From a checkpoint of a small transformer trained on Wikipedia: LayerNorm before each block.
Each number is 50 + 15 x the weight over its row's rms, rounded and kept within 0 to 99. Layers, rows and columns count from 0. The size before them is the row's rms in percent of the matrix's.

# layer 3 attention key, 32x128, rms 0.0954, rows 21-31, columns 0-127
071:49 18 52 52 61 63 68 61 71 52 41 51 58 59 51 36 68 53 35 62 49 60 61 40 58 71 54 62 46 62 55 58 49 43 62 45 69 61 51 47 67 59 42 56 47 47 04 48 30 62 38 64 42 44 44 31 49 40 46 60 19 56 32 70 49 72 39 71 24 71 47 65 55 43 78 27 61 68 33 42 36 21 38 48 43 40 66 61 54 32 47 66 49 12 26 61 66 40 32 56 27 33 57 24 57 25 33 50 59 35 43 36 92 49 39 50 44 66 60 82 49 18 64 57 65 43 46 47
095:68 18 25 50 41 68 45 32 38 47 81 41 52 51 43 58 47 44 41 80 23 50 32 56 51 39 36 36 35 43 43 50 64 61 61 39 34 60 48 73 20 17 39 44 25 60 52 43 45 66 62 47 44 45 47 61 43 44 28 36 65 20 87 28 58 38 62 45 30 65 60 34 60 57 58 44 53 73 75 38 62 51 50 78 46 45 49 62 41 92 76 82 55 42 56 44 51 89 71 68 34 62 63 37 45 40 61 47 41 34 56 56 31 64 55 43 48 54 45 36 58 61 56 32 53 35 59 51
097:32 68 24 43 60 61 48 30 42 35 52 68 37 41 53 19 45 51 62 28 38 73 45 61 62 40 46 49 39 18 40 59 35 71 51 47 56 52 68 39 44 28 42 12 83 57 36 64 42 56 64 30 29 69 68 45 50 36 43 59 53 65 50 50 54 52 67 56 18 53 59 48 42 48 71 43 36 47 56 63 65 55 31 73 08 29 53 54 67 42 32 47 66 53 73 50 60 45 55 42 48 66 29 56 53 55 52 35 39 57 57 57 45 52 18 48 27 39 40 27 81 58 49 84 59 73 67 74
117:54 52 73 52 68 53 58 64 55 38 50 39 57 37 45 74 62 44 22 25 43 41 87 40 48 49 47 54 42 36 44 41 52 49 64 54 66 39 33 54 58 58 45 68 43 57 48 55 54 36 57 69 21 37 58 49 41 12 54 54 62 79 44 64 58 57 57 68 44 53 61 76 62 47 29 57 45 52 15 41 45 50 51 38 53 49 50 67 40 31 33 56 38 45 59 26 30 51 52 35 35 75 64 31 28 34 31 39 23 53 76 52 30 54 38 58 24 65 86 61 28 69 81 65 85 32 26 46
126:44 62 59 42 59 50 51 21 65 66 42 20 59 46 63 64 50 44 41 37 68 62 49 71 56 46 47 75 52 56 46 46 39 54 33 38 73 52 52 41 70 35 56 40 65 47 41 59 12 27 51 29 52 38 54 65 47 69 76 64 51 73 44 56 46 46 47 32 80 34 46 50 65 55 09 33 39 42 60 56 50 31 48 35 51 43 60 63 62 46 43 49 45 36 56 26 53 44 73 39 54 28 25 83 45 75 98 51 45 58 44 37 40 53 20 48 96 67 46 42 37 56 64 57 33 55 61 57
109:61 47 72 58 63 61 42 67 65 67 61 20 46 32 34 53 36 69 50 32 35 19 41 38 62 26 44 51 41 53 47 23 32 45 59 50 69 50 73 39 78 42 14 53 26 50 56 83 41 42 41 56 59 45 44 47 34 59 61 63 71 65 62 50 42 55 42 30 32 62 39 42 55 40 79 71 47 44 14 52 35 27 81 39 53 58 68 35 47 69 43 40 44 40 61 68 18 57 51 53 52 44 53 32 55 46 43 52 23 43 64 52 62 22 47 58 80 62 57 70 61 72 61 71 59 70 54 50
119:44 33 52 69 27 61 66 37 46 75 51 62 58 46 54 35 48 38 72 43 47 23 62 45 46 34 48 44 72 44 47 53 53 22 49 39 56 53 58 60 41 57 45 32 63 79 35 33 84 61 25 61 37 45 43 62 62 36 68 54 54 46 71 68 60 68 53 56 44 41 57 56 57 21 58 30 65 70 64 40 38 28 53 73 20 53 53 38 60 44 69 63 54 45 44 36 71 36 43 58 49 10 56 33 58 19 06 66 65 39 69 49 31 76 55 74 50 35 67 30 63 46 46 33 51 35 74 53
096:22 71 83 53 27 37 37 68 80 66 27 28 70 49 60 61 40 30 58 35 50 34 57 44 40 72 69 51 45 71 77 54 47 52 68 48 52 59 59 48 61 73 37 57 48 59 54 67 37 46 62 30 54 43 44 36 29 39 63 52 37 40 35 51 46 74 69 51 55 63 18 66 60 58 45 57 38 56 40 63 32 37 65 48 57 56 46 39 52 69 53 29 24 30 15 31 42 47 43 59 38 46 42 36 46 54 56 33 46 54 23 53 61 84 34 45 73 83 63 79 57 65 37 43 46 26 45 24
118:42 51 20 53 53 53 49 65 70 54 42 69 80 41 57 46 55 53 46 60 85 54 44 63 43 25 61 50 48 53 51 56 23 75 21 49 75 49 56 30 47 27 68 39 57 56 32 37 49 46 61 57 72 36 65 48 70 96 97 61 35 55 48 73 54 57 60 50 66 35 45 42 50 60 57 27 49 35 58 44 24 44 39 47 55 52 45 62 58 41 43 31 57 57 22 23 60 56 47 42 69 16 41 79 23 73 61 50 54 52 47 58 59 45 45 62 78 48 49 32 58 52 45 42 29 44 70 36
097:48 51 39 28 46 33 57 78 61 56 27 65 67 29 57 62 62 26 43 68 48 53 53 63 51 67 53 34 58 54 54 58 31 83 53 60 60 72 44 63 55 43 63 55 39 42 45 29 45 78 62 57 39 75 68 26 22 23 18 52 34 66 46 59 43 55 66 70 58 43 47 82 38 58 35 45 44 32 34 57 34 51 24 34 43 03 41 51 39 35 72 53 62 51 28 52 55 52 49 46 29 73 50 48 52 63 43 53 53 78 58 36 28 55 44 31 30 59 28 75 45 32 53 65 64 34 40 63
098:36 47 61 50 53 41 53 74 64 49 52 43 47 55 59 61 52 36 48 54 59 43 43 65 53 34 65 57 30 22 41 72 40 47 57 61 71 44 40 47 61 43 54 41 41 84 50 27 44 34 89 81 47 51 29 51 72 73 89 58 60 08 52 72 58 56 53 61 54 45 49 67 51 38 48 59 61 48 65 12 41 27 48 48 60 68 71 53 42 75 59 31 61 50 24 26 49 52 61 35 60 46 52 49 33 38 66 44 32 14 42 38 50 50 66 42 57 71 71 42 42 55 47 35 44 14 61 25
# layer 3 attention query, 128x128, rms 0.104, rows 22-31,54-63,86-95,118-127, columns 0-127
134:49 87 54 12 52 43 40 69 50 61 69 61 63 46 43 54 36 60 50 42 25 49 58 52 54 75 69 39 54 66 61 55 66 47 46 50 47 51 49 18 35 46 45 42 33 44 87 35 54 65 59 54 37 40 64 44 56 43 60 38 37 36 45 59 47 39 68 52 18 68 31 50 38 62 54 53 63 71 66 38 71 44 59 46 32 73 65 58 18 44 72 48 40 70 43 15 89 28 34 59 59 56 47 44 28 45 33 47 36 39 32 30 77 40 41 47 30 34 74 32 57 64 36 32 69 58 67 46
108:83 33 55 28 20 69 48 58 65 71 55 55 36 45 53 71 53 49 54 53 67 53 62 53 32 47 77 60 50 24 49 61 46 63 31 31 72 60 51 53 42 55 38 42 51 51 53 62 57 47 61 71 42 62 61 56 33 71 33 40 78 62 40 24 55 87 45 46 49 54 45 47 67 29 58 36 60 38 49 32 56 50 50 44 25 51 33 58 70 63 56 50 47 78 30 51 08 60 74 53 34 49 59 75 61 69 92 46 18 31 50 28 43 66 18 42 53 43 51 46 40 36 57 37 37 45 49 73
097:62 32 32 40 36 57 59 31 46 41 64 42 55 70 28 25 67 41 42 47 54 62 73 35 52 57 36 53 43 41 43 45 34 43 63 61 35 45 46 50 65 43 39 42 42 56 17 41 55 42 50 57 58 46 15 38 40 61 45 70 53 47 61 82 71 58 46 66 31 42 90 56 39 34 30 60 64 60 57 43 57 51 19 53 55 69 51 56 50 36 24 54 65 38 51 77 74 66 28 68 38 49 71 22 44 14 51 61 65 66 75 50 41 17 80 51 39 58 53 68 28 49 41 56 63 31 30 57
107:45 57 38 85 43 55 45 32 45 62 40 37 45 42 60 21 15 56 72 64 48 53 59 44 73 77 10 49 57 64 46 49 40 30 35 30 58 58 76 68 47 53 53 69 43 29 21 75 26 45 29 57 77 48 55 61 72 67 58 72 39 69 34 48 37 47 42 30 59 36 40 17 36 38 50 55 50 24 55 47 64 47 42 58 49 67 55 33 65 49 30 64 26 64 70 70 50 58 58 76 56 35 39 63 72 46 45 46 72 67 51 53 51 53 59 68 65 50 25 48 73 72 54 45 42 49 36 44
106:24 74 56 42 79 57 50 52 84 58 38 43 53 67 60 60 47 62 32 37 48 36 84 45 66 69 21 68 22 43 31 31 39 30 48 63 75 59 43 40 54 43 44 39 60 46 42 65 36 35 58 61 44 44 69 36 72 58 53 55 60 31 61 66 46 78 59 56 46 47 53 28 41 43 45 53 31 36 60 60 42 35 70 33 54 50 65 87 60 33 07 49 44 46 59 78 38 19 42 40 66 53 21 59 54 46 40 47 37 43 13 34 47 24 65 46 59 70 40 46 56 56 50 43 59 52 40 50
126:48 37 26 35 41 52 53 40 43 36 59 59 46 50 52 23 68 57 38 40 62 47 42 48 27 14 54 47 65 42 56 41 63 42 68 60 32 16 48 36 67 34 52 27 56 57 36 20 42 52 73 31 59 61 39 56 25 45 34 47 34 49 43 61 76 65 62 44 57 43 58 96 54 48 44 78 60 66 49 29 48 76 41 48 59 59 32 48 48 54 54 46 65 46 45 55 50 71 50 28 27 59 59 23 51 43 56 44 60 67 71 90 43 73 56 59 60 56 53 71 24 84 67 64 40 31 24 51
121:35 46 48 52 61 42 44 46 24 42 43 69 48 48 60 41 69 48 66 49 27 46 34 54 45 62 56 35 66 46 68 43 61 46 77 66 21 68 51 67 38 52 45 49 37 62 57 43 79 62 62 50 27 62 53 11 46 42 48 32 33 34 74 49 53 63 72 45 21 69 38 59 47 39 64 57 62 75 43 42 52 65 32 52 38 46 67 33 00 57 79 39 45 49 44 61 76 60 29 76 38 53 65 25 51 41 15 56 53 51 44 47 35 52 74 67 29 42 49 52 72 50 50 34 67 46 48 42
092:39 53 48 76 52 56 35 32 39 65 51 24 42 45 71 34 26 48 48 54 63 48 45 42 69 70 15 48 49 27 50 48 30 28 38 43 61 42 50 58 64 61 63 67 58 51 31 62 17 52 54 25 87 44 59 58 55 65 47 61 36 56 33 58 50 52 50 36 67 27 44 29 56 22 52 47 36 39 28 37 67 62 43 58 57 75 63 39 78 57 26 56 32 60 85 65 48 62 65 77 44 41 39 67 58 59 46 57 61 51 34 42 44 46 61 87 72 43 15 61 38 74 45 36 44 58 31 49
189:56 49 46 15 56 45 42 40 36 51 53 73 36 46 33 64 97 44 44 53 29 48 57 53 59 72 95 26 75 52 63 47 39 53 39 46 48 59 54 43 27 43 49 50 35 51 83 26 59 76 60 50 39 24 52 42 55 44 60 50 43 49 58 43 42 59 59 63 27 55 46 49 56 81 42 28 57 58 35 58 33 57 35 52 25 40 58 62 30 45 51 69 59 64 36 48 90 64 33 58 61 71 57 57 41 46 35 46 28 47 49 47 53 34 30 56 26 53 48 41 38 41 10 45 74 39 80 62
105:26 53 47 86 34 43 51 47 42 33 51 43 68 44 61 05 17 66 59 49 50 56 29 45 75 57 21 55 40 59 57 54 48 33 54 39 42 40 63 58 60 55 42 49 68 57 24 52 23 42 60 29 69 38 55 65 66 52 50 76 30 58 35 68 38 44 52 52 42 38 50 55 29 23 47 60 50 69 43 29 67 54 19 51 54 88 63 51 47 58 69 59 49 46 59 60 63 50 50 74 42 43 44 33 62 54 51 61 77 47 39 50 62 41 73 81 48 42 15 68 53 67 26 47 55 68 35 26
107:33 55 57 27 49 20 41 53 54 63 44 51 69 51 52 49 58 33 41 27 42 53 34 44 41 51 39 47 64 67 57 86 52 26 69 40 33 58 58 32 38 58 49 65 59 24 61 34 72 52 55 66 31 55 66 44 52 34 38 57 43 36 76 56 47 37 56 43 31 72 43 58 55 33 41 54 82 77 31 44 72 41 55 38 43 39 46 32 42 65 76 49 13 36 81 51 60 78 35 55 44 58 50 28 46 64 10 61 46 46 25 38 58 56 67 56 27 47 85 53 49 41 68 55 60 70 58 23
128:40 62 60 49 59 48 43 49 39 51 46 66 13 41 55 63 36 45 63 43 68 81 25 42 50 42 41 52 55 31 57 53 53 70 35 50 58 77 53 20 43 66 54 51 71 71 64 50 28 38 73 41 33 62 38 64 35 79 31 40 78 48 50 30 35 51 60 52 51 50 53 74 62 55 28 46 44 20 43 45 75 60 81 49 66 37 37 47 69 65 33 55 76 46 69 49 21 66 84 36 47 62 50 73 45 66 83 66 27 51 63 52 51 49 26 43 48 62 32 42 38 38 49 55 20 59 54 56
082:52 51 24 40 53 42 72 29 56 63 56 61 40 49 33 50 50 79 40 64 39 34 58 52 73 35 50 27 40 71 52 38 52 46 51 48 34 40 49 26 61 72 44 61 39 53 46 47 60 79 40 63 72 43 69 64 28 44 42 47 47 48 68 90 50 56 66 70 53 34 45 62 21 50 27 79 68 55 48 47 45 41 65 40 55 74 36 55 63 39 57 30 82 28 61 74 55 38 54 39 28 52 47 18 73 38 33 79 66 63 43 36 35 49 45 71 44 65 21 44 34 47 34 84 61 47 39 55
084:34 45 32 65 44 79 31 54 69 60 49 73 34 36 44 46 24 57 93 36 77 72 71 57 54 35 48 48 54 49 46 30 59 55 15 41 60 56 52 49 65 52 55 36 60 68 43 67 36 55 47 26 59 63 57 61 45 76 54 47 24 60 35 64 53 47 51 62 64 37 51 51 27 28 54 38 40 22 71 51 48 46 51 52 53 36 30 51 78 50 19 47 69 50 55 26 21 65 46 59 36 36 50 59 15 73 67 71 62 63 55 52 56 63 38 38 68 70 48 33 46 67 55 45 13 41 42 44
098:47 54 70 61 57 48 77 43 56 60 50 16 44 48 43 54 63 67 46 56 49 39 44 58 55 73 36 46 34 45 33 34 30 46 54 78 69 62 50 80 96 39 46 17 40 57 53 67 45 55 61 69 45 63 54 24 37 56 32 65 73 19 58 67 58 71 48 48 50 69 42 30 54 56 51 49 49 52 35 45 38 13 74 39 54 47 75 60 49 55 48 31 09 51 54 66 34 42 30 45 53 57 30 40 33 31 45 34 49 24 44 40 56 43 52 37 54 44 52 31 75 33 33 26 59 48 69 72
106:34 44 47 61 49 48 42 29 38 52 62 38 77 51 63 40 34 59 69 59 76 46 22 57 42 35 30 30 51 51 42 34 67 58 51 38 71 44 43 34 62 38 53 32 63 43 24 53 59 20 23 41 65 52 43 77 44 59 56 15 42 65 48 68 72 38 37 71 71 31 59 62 37 43 25 61 29 59 59 50 62 64 62 74 75 47 35 46 60 65 48 26 46 55 59 31 29 80 61 56 39 31 67 57 44 54 57 72 53 76 43 77 41 53 52 42 73 65 46 71 49 74 54 63 23 41 26 41
123:62 63 54 28 40 18 38 47 40 68 60 37 76 62 60 89 54 40 72 79 64 44 50 60 35 44 64 48 15 53 54 38 60 56 60 72 54 43 44 56 79 42 69 55 52 26 54 39 57 62 45 56 41 86 32 40 28 54 73 59 28 18 53 47 66 40 32 36 55 48 34 38 67 60 66 51 45 44 64 70 31 50 52 46 59 76 42 48 48 63 69 43 33 60 57 44 22 17 75 42 50 50 43 52 66 47 60 42 45 42 38 53 34 26 49 40 57 51 42 51 51 20 61 12 41 35 34 61
089:23 38 40 84 47 85 36 64 50 60 57 60 52 57 52 40 32 62 77 62 91 63 46 24 31 48 44 54 47 35 50 34 44 50 25 61 76 34 60 59 61 29 37 39 53 67 33 69 51 28 48 26 74 43 51 61 41 78 45 37 24 48 39 53 76 48 40 65 67 45 76 37 56 30 56 37 41 25 50 47 50 42 33 70 62 38 53 52 63 55 29 49 68 47 47 45 47 73 62 53 48 20 62 70 34 61 80 67 41 40 50 49 58 58 51 39 64 55 53 59 42 57 48 46 09 42 41 30
150:68 48 47 25 61 51 55 49 30 54 31 61 48 66 56 74 94 35 34 62 27 54 47 61 60 45 65 42 47 44 53 65 55 42 48 38 35 52 50 48 44 48 66 69 48 39 66 03 64 80 60 62 41 42 32 24 41 35 49 74 43 21 64 52 38 50 66 57 21 53 47 66 45 70 44 44 69 53 30 67 30 39 32 40 44 54 45 39 50 55 72 51 61 59 34 56 74 36 38 31 67 76 57 37 59 50 19 48 50 42 33 32 44 41 62 73 31 49 44 70 39 24 27 45 85 47 64 44
095:30 52 53 68 65 71 40 24 75 53 55 47 56 54 58 41 30 63 69 55 70 40 46 44 47 57 49 42 33 34 66 57 33 35 43 55 58 35 66 45 63 38 44 71 42 70 56 50 48 41 86 33 61 18 81 42 52 72 55 44 23 60 85 66 59 26 28 37 49 55 64 55 44 31 54 34 72 29 52 48 56 36 22 62 39 74 80 74 67 70 45 44 61 20 54 51 56 72 53 50 44 44 57 32 43 56 52 61 32 19 38 46 70 35 69 49 50 42 59 72 65 39 48 39 36 43 67 25
115:73 51 50 34 30 11 63 56 54 20 39 44 54 40 20 53 52 68 26 60 36 50 73 25 47 52 61 64 33 68 65 62 68 42 67 45 50 59 53 50 57 61 47 45 34 30 35 32 65 58 39 49 47 33 72 77 44 26 51 40 70 50 58 35 57 50 62 64 38 75 52 59 65 63 34 73 49 67 32 51 56 41 51 63 52 78 62 36 31 44 81 68 46 45 70 46 64 72 60 46 34 45 33 35 26 61 04 51 59 29 58 49 60 46 48 79 34 59 43 60 47 46 44 66 53 74 50 23
145:82 61 57 39 53 37 38 50 29 32 42 62 45 19 46 48 50 63 59 39 21 53 17 55 60 51 49 44 39 51 65 77 68 27 67 47 47 60 49 60 33 65 48 38 57 38 57 51 49 48 61 68 40 57 27 24 50 22 35 38 54 50 69 32 40 25 60 55 25 46 37 56 47 92 41 68 55 50 45 43 70 70 53 45 49 75 30 52 12 60 61 53 60 65 70 52 59 46 45 60 34 90 51 50 73 53 62 38 45 09 51 38 60 38 49 52 22 49 37 58 29 58 48 45 73 69 37 53
126:71 45 46 31 32 53 71 54 26 54 55 54 51 44 38 37 63 43 29 70 18 26 53 61 48 63 55 32 54 38 28 61 52 38 68 47 22 39 49 34 34 66 42 78 45 63 39 23 72 64 30 67 53 47 54 46 56 11 37 46 62 60 57 60 65 58 54 58 46 48 48 71 48 32 21 66 59 65 58 43 58 38 35 53 52 53 32 42 60 34 57 59 55 47 49 38 70 52 51 55 21 60 61 18 58 18 13 53 60 73 88 64 43 65 50 55 44 52 56 61 29 46 65 78 76 45 34 50
087:38 35 28 78 58 62 51 60 41 69 44 53 37 55 38 56 56 40 28 34 62 64 34 70 55 54 50 55 38 57 28 60 23 58 25 31 72 46 43 53 60 46 45 59 40 73 49 71 25 42 69 46 68 40 46 72 64 56 50 61 29 60 34 65 53 37 37 59 70 14 53 39 56 51 53 23 57 22 39 47 36 36 25 65 43 38 45 53 81 49 42 56 43 38 29 66 25 37 66 50 83 54 70 70 44 47 75 44 37 59 27 41 48 62 70 46 78 58 66 51 36 76 19 41 38 27 59 53
109:45 87 66 27 71 29 48 45 59 28 37 15 28 56 37 65 44 61 43 50 44 46 47 55 58 71 33 64 37 50 62 27 60 43 63 72 51 57 43 28 47 58 72 35 69 59 62 71 30 34 56 58 30 63 53 50 44 57 38 38 59 22 45 53 35 50 53 52 56 68 40 45 38 68 48 70 38 22 25 50 58 59 64 40 64 40 40 59 81 45 41 34 63 39 62 35 33 22 56 20 51 65 40 45 37 28 50 71 44 67 69 74 46 23 58 34 40 53 41 51 76 34 84 57 67 56 30 40
124:34 59 73 59 39 75 40 26 33 48 60 53 44 57 85 41 21 55 66 45 53 20 44 58 63 44 36 65 65 56 33 48 72 50 35 29 53 47 53 59 65 52 10 63 52 67 42 55 54 45 62 55 56 16 80 62 48 62 77 43 56 58 61 59 43 54 67 46 59 48 32 50 48 37 48 34 63 58 35 34 74 38 62 60 38 60 55 56 30 72 57 49 25 38 61 59 40 75 47 39 55 16 44 56 44 64 21 68 39 20 65 54 82 62 37 67 63 44 57 32 56 57 60 75 39 57 40 23
125:33 63 52 50 45 62 59 20 63 56 63 41 41 76 57 47 62 49 59 52 72 47 68 57 35 63 56 56 49 37 58 25 57 50 31 70 47 38 62 39 48 43 34 52 43 56 44 40 34 58 53 25 47 60 60 47 32 96 63 73 49 41 52 61 63 68 41 36 57 64 26 41 47 51 76 16 26 42 28 65 20 66 68 65 40 57 77 23 87 57 34 28 43 53 41 62 20 47 41 47 78 19 59 58 48 42 49 40 52 40 40 49 29 46 41 62 58 56 77 60 79 62 37 49 34 40 60 35
106:53 63 62 66 57 67 35 36 41 62 49 52 24 49 76 60 11 56 62 57 64 46 18 53 60 38 26 55 49 59 38 58 37 42 42 28 81 51 64 56 85 45 42 50 48 77 45 72 26 37 67 56 83 32 29 37 64 63 52 38 27 50 37 61 31 27 44 40 56 23 50 53 52 39 54 54 70 38 33 34 76 43 46 51 55 65 60 41 54 74 23 49 35 42 58 81 42 52 54 45 70 46 61 61 59 64 81 61 37 46 35 34 61 45 61 58 70 50 30 51 29 71 48 39 37 50 34 70
153:36 45 53 49 54 50 58 41 65 84 60 67 58 53 60 35 62 40 71 50 47 22 76 18 34 69 75 31 64 41 69 53 45 49 38 57 48 28 75 49 40 34 34 55 25 53 60 17 58 92 59 35 41 31 59 54 48 61 67 75 40 58 63 51 70 72 51 36 53 43 45 45 49 53 55 26 48 47 65 45 27 39 36 65 14 61 68 46 59 65 55 45 41 69 16 33 64 64 33 56 61 38 64 18 63 44 35 39 30 35 41 55 40 68 41 63 53 60 63 37 49 71 38 34 47 54 64 47
092:69 49 67 60 27 63 90 20 49 45 46 53 67 77 39 32 27 55 39 75 62 56 45 46 55 39 43 39 43 47 49 46 49 44 51 39 36 50 66 69 70 56 38 70 43 64 26 44 57 52 50 55 81 45 49 50 39 54 52 36 27 54 48 78 63 53 28 43 44 33 46 64 37 17 42 61 59 45 32 44 49 34 37 58 72 51 66 33 84 65 42 43 47 40 79 79 72 47 48 47 38 28 63 25 30 54 21 28 80 51 67 43 41 33 69 68 59 52 37 73 48 59 33 74 46 40 47 59
152:43 71 55 63 35 54 48 32 56 77 40 45 59 60 74 45 29 61 66 53 70 46 62 42 66 58 39 50 42 68 62 26 64 63 21 55 51 69 27 45 57 67 56 62 66 23 54 68 43 37 34 45 64 56 65 51 29 82 82 38 57 50 39 38 37 45 52 57 51 27 37 39 45 48 44 57 29 51 52 68 53 45 49 36 55 50 64 42 78 33 13 38 41 45 52 60 39 47 65 38 75 24 32 94 44 78 55 54 67 65 27 21 48 17 30 45 51 50 65 48 51 59 32 54 34 64 37 64
119:65 65 65 67 79 52 02 55 65 70 41 48 33 47 54 62 36 56 60 33 68 31 53 40 69 57 49 65 67 61 45 30 58 71 31 35 42 64 63 31 50 46 42 60 72 54 53 59 57 44 63 46 52 33 60 17 42 68 82 65 62 61 30 59 33 50 63 40 47 54 55 34 47 72 63 40 41 38 49 60 56 44 56 32 30 67 79 84 43 60 27 49 46 51 63 67 43 61 52 36 76 35 62 57 28 77 51 39 17 23 51 38 53 21 31 63 55 48 39 30 49 76 49 59 47 53 44 56
095:51 50 57 24 45 50 59 46 58 63 71 48 52 72 30 28 49 20 45 45 41 58 55 50 39 46 72 32 36 44 55 37 49 45 67 62 31 40 55 70 53 68 37 38 16 68 59 66 64 56 67 58 44 67 52 56 48 50 33 43 62 17 44 72 68 70 47 48 43 48 66 45 43 30 47 53 53 51 71 26 50 36 57 50 51 84 56 39 41 74 99 37 47 51 34 48 58 44 26 65 24 56 48 17 69 27 45 35 54 22 70 60 80 72 41 22 42 48 37 62 36 53 40 62 53 30 46 40
092:55 58 74 51 74 38 53 62 62 54 39 31 38 47 33 66 43 37 44 58 64 51 53 51 45 53 41 65 70 49 21 62 41 56 49 36 45 62 47 49 59 71 58 52 14 61 46 58 21 58 72 45 64 24 65 42 83 64 56 60 67 47 14 63 47 58 47 51 52 56 46 20 52 58 36 34 49 13 49 48 53 61 59 68 45 65 56 68 44 55 41 64 05 41 65 65 40 49 49 71 66 44 72 44 38 36 41 42 18 47 43 74 50 64 90 73 63 55 48 26 48 40 58 33 38 28 53 72
109:30 30 55 41 74 67 61 60 68 43 60 24 54 61 54 33 66 51 34 15 55 32 33 50 35 55 55 85 68 32 52 38 53 53 75 45 30 66 39 53 49 28 30 13 47 27 36 49 60 47 75 35 29 51 53 46 65 41 24 44 66 41 52 61 61 82 44 75 67 54 57 33 70 24 37 41 61 65 54 53 46 67 73 59 36 29 57 72 23 57 42 57 30 29 52 48 46 49 58 43 54 56 41 34 53 41 19 54 19 77 58 44 57 48 66 55 54 61 65 33 48 62 42 67 51 40 60 40
110:59 70 61 48 34 52 48 35 56 37 51 70 46 61 68 16 35 70 22 83 62 48 46 45 41 46 46 35 70 39 40 64 45 23 54 64 34 28 54 43 44 31 27 39 44 64 36 27 70 43 45 44 65 37 55 77 51 48 50 50 39 35 57 49 60 41 65 62 36 54 36 73 45 49 36 57 74 80 56 33 80 62 33 54 72 69 53 20 38 47 49 42 72 62 50 39 67 86 44 47 51 39 43 35 47 31 33 50 67 38 46 58 66 52 43 77 57 42 50 71 37 88 61 85 51 44 34 37
107:76 41 42 37 47 68 72 45 38 37 59 46 46 33 48 54 83 44 23 65 36 40 27 73 35 33 57 47 46 44 68 56 64 40 62 46 31 50 51 64 63 22 52 32 42 31 49 07 69 60 57 49 38 64 49 52 36 46 37 42 50 60 48 39 73 59 59 62 38 67 65 43 84 46 38 56 74 52 35 30 34 89 54 51 27 52 36 65 25 38 73 57 67 62 42 47 40 62 57 40 44 80 45 27 44 35 43 25 60 48 62 23 33 47 60 70 37 37 55 46 34 41 35 33 69 69 69 64
084:68 68 62 49 45 54 31 27 60 55 38 46 35 41 43 69 52 60 28 61 71 58 57 37 43 68 21 48 66 32 32 52 54 35 39 49 60 64 44 62 66 62 51 67 61 41 44 75 47 38 58 57 69 41 57 24 59 58 54 46 69 35 31 73 55 64 44 56 65 40 61 44 37 47 36 30 65 35 39 49 73 68 40 36 69 71 67 64 55 64 07 40 20 39 70 75 44 27 49 62 45 42 78 60 61 54 44 50 28 21 29 54 57 23 89 64 51 48 22 44 36 42 71 45 41 37 54 69
150:47 25 29 45 48 32 50 58 32 20 77 51 32 57 46 43 59 40 59 43 49 71 40 41 28 50 35 49 65 45 69 71 53 19 68 62 07 59 53 33 21 36 67 55 53 45 55 21 51 44 47 43 33 44 33 61 44 45 18 34 32 47 74 56 55 46 57 60 53 63 60 73 41 62 41 45 63 50 42 54 62 65 56 68 70 75 38 28 44 54 55 39 63 35 47 47 70 56 56 73 14 67 83 34 45 56 44 79 64 69 80 70 51 54 59 61 21 58 61 64 45 39 63 56 47 44 50 39
089:70 62 51 19 26 74 42 26 59 32 69 43 87 72 53 35 48 41 38 73 72 66 72 52 29 45 67 27 44 38 39 31 64 42 37 44 46 34 71 68 73 50 34 46 60 45 45 68 68 55 63 44 57 69 70 42 31 44 62 53 36 56 31 80 74 68 34 68 64 43 63 82 64 54 30 50 40 46 35 55 44 37 33 44 52 53 43 43 47 35 23 55 49 60 40 64 50 42 49 62 36 26 59 48 45 71 45 14 76 31 59 60 87 54 63 48 54 52 60 49 30 54 46 56 42 49 41 55
# layer 3 attention value, 32x128, rms 0.0779, rows 0, columns 0-127
106:65 70 41 82 55 69 26 45 46 28 71 39 60 34 60 49 42 27 50 51 56 58 46 50 54 46 51 34 52 32 56 66 66 45 38 60 19 59 63 69 29 40 36 66 51 66 54 70 58 45 94 28 48 59 46 26 55 40 42 55 24 43 37 63 43 19 50 65 46 34 39 81 81 51 41 41 43 83 22 35 50 62 49 33 37 58 45 53 62 45 46 62 50 38 52 17 64 49 79 65 28 47 63 59 21 62 60 17 54 52 35 55 51 51 67 53 42 73 54 42 32 33 65 39 49 56 58 46
# layer 3 attention output (transposed), 128x128, rms 0.0886, rows 0,32,64, columns 0-127
101:65 69 54 61 51 44 40 42 37 50 44 29 73 59 60 26 54 93 51 52 58 45 34 61 67 43 40 37 62 31 30 82 62 47 20 29 72 51 50 53 52 62 33 60 55 61 72 19 46 54 70 30 41 62 59 52 51 56 33 63 59 46 73 48 20 60 50 56 12 55 27 34 55 53 24 54 27 61 15 54 37 54 50 50 46 60 32 85 52 16 52 78 65 48 32 62 53 45 61 56 58 23 65 34 47 42 52 57 42 51 44 62 59 59 76 40 53 65 53 48 49 50 42 68 30 40 33 55
091:72 35 41 30 48 74 41 72 48 29 37 55 38 50 41 43 52 69 63 65 40 59 62 30 72 49 58 55 51 51 44 59 50 38 57 59 37 32 48 40 58 28 34 52 55 69 22 50 59 34 34 74 47 56 49 67 51 52 55 47 83 69 63 51 54 81 56 49 44 47 60 33 75 45 63 28 27 43 49 31 78 62 29 56 55 67 52 71 36 46 70 36 45 42 66 62 11 48 48 84 50 18 51 26 59 34 56 56 33 33 38 30 35 59 49 26 67 77 60 55 39 50 71 40 28 23 62 64
104:46 53 61 42 67 46 63 59 24 59 60 60 36 26 72 46 55 61 07 63 55 33 37 55 35 23 43 48 46 49 63 63 42 30 52 67 69 57 51 36 58 43 45 64 29 41 48 28 48 34 55 62 24 65 66 71 70 30 55 65 65 40 35 49 54 56 50 59 62 45 29 44 35 58 53 71 55 57 76 43 41 61 62 56 69 59 51 52 50 43 62 73 34 73 27 43 15 20 25 25 32 35 50 54 46 68 71 70 28 61 32 52 67 49 67 47 45 64 36 45 59 56 74 67 10 30 55 41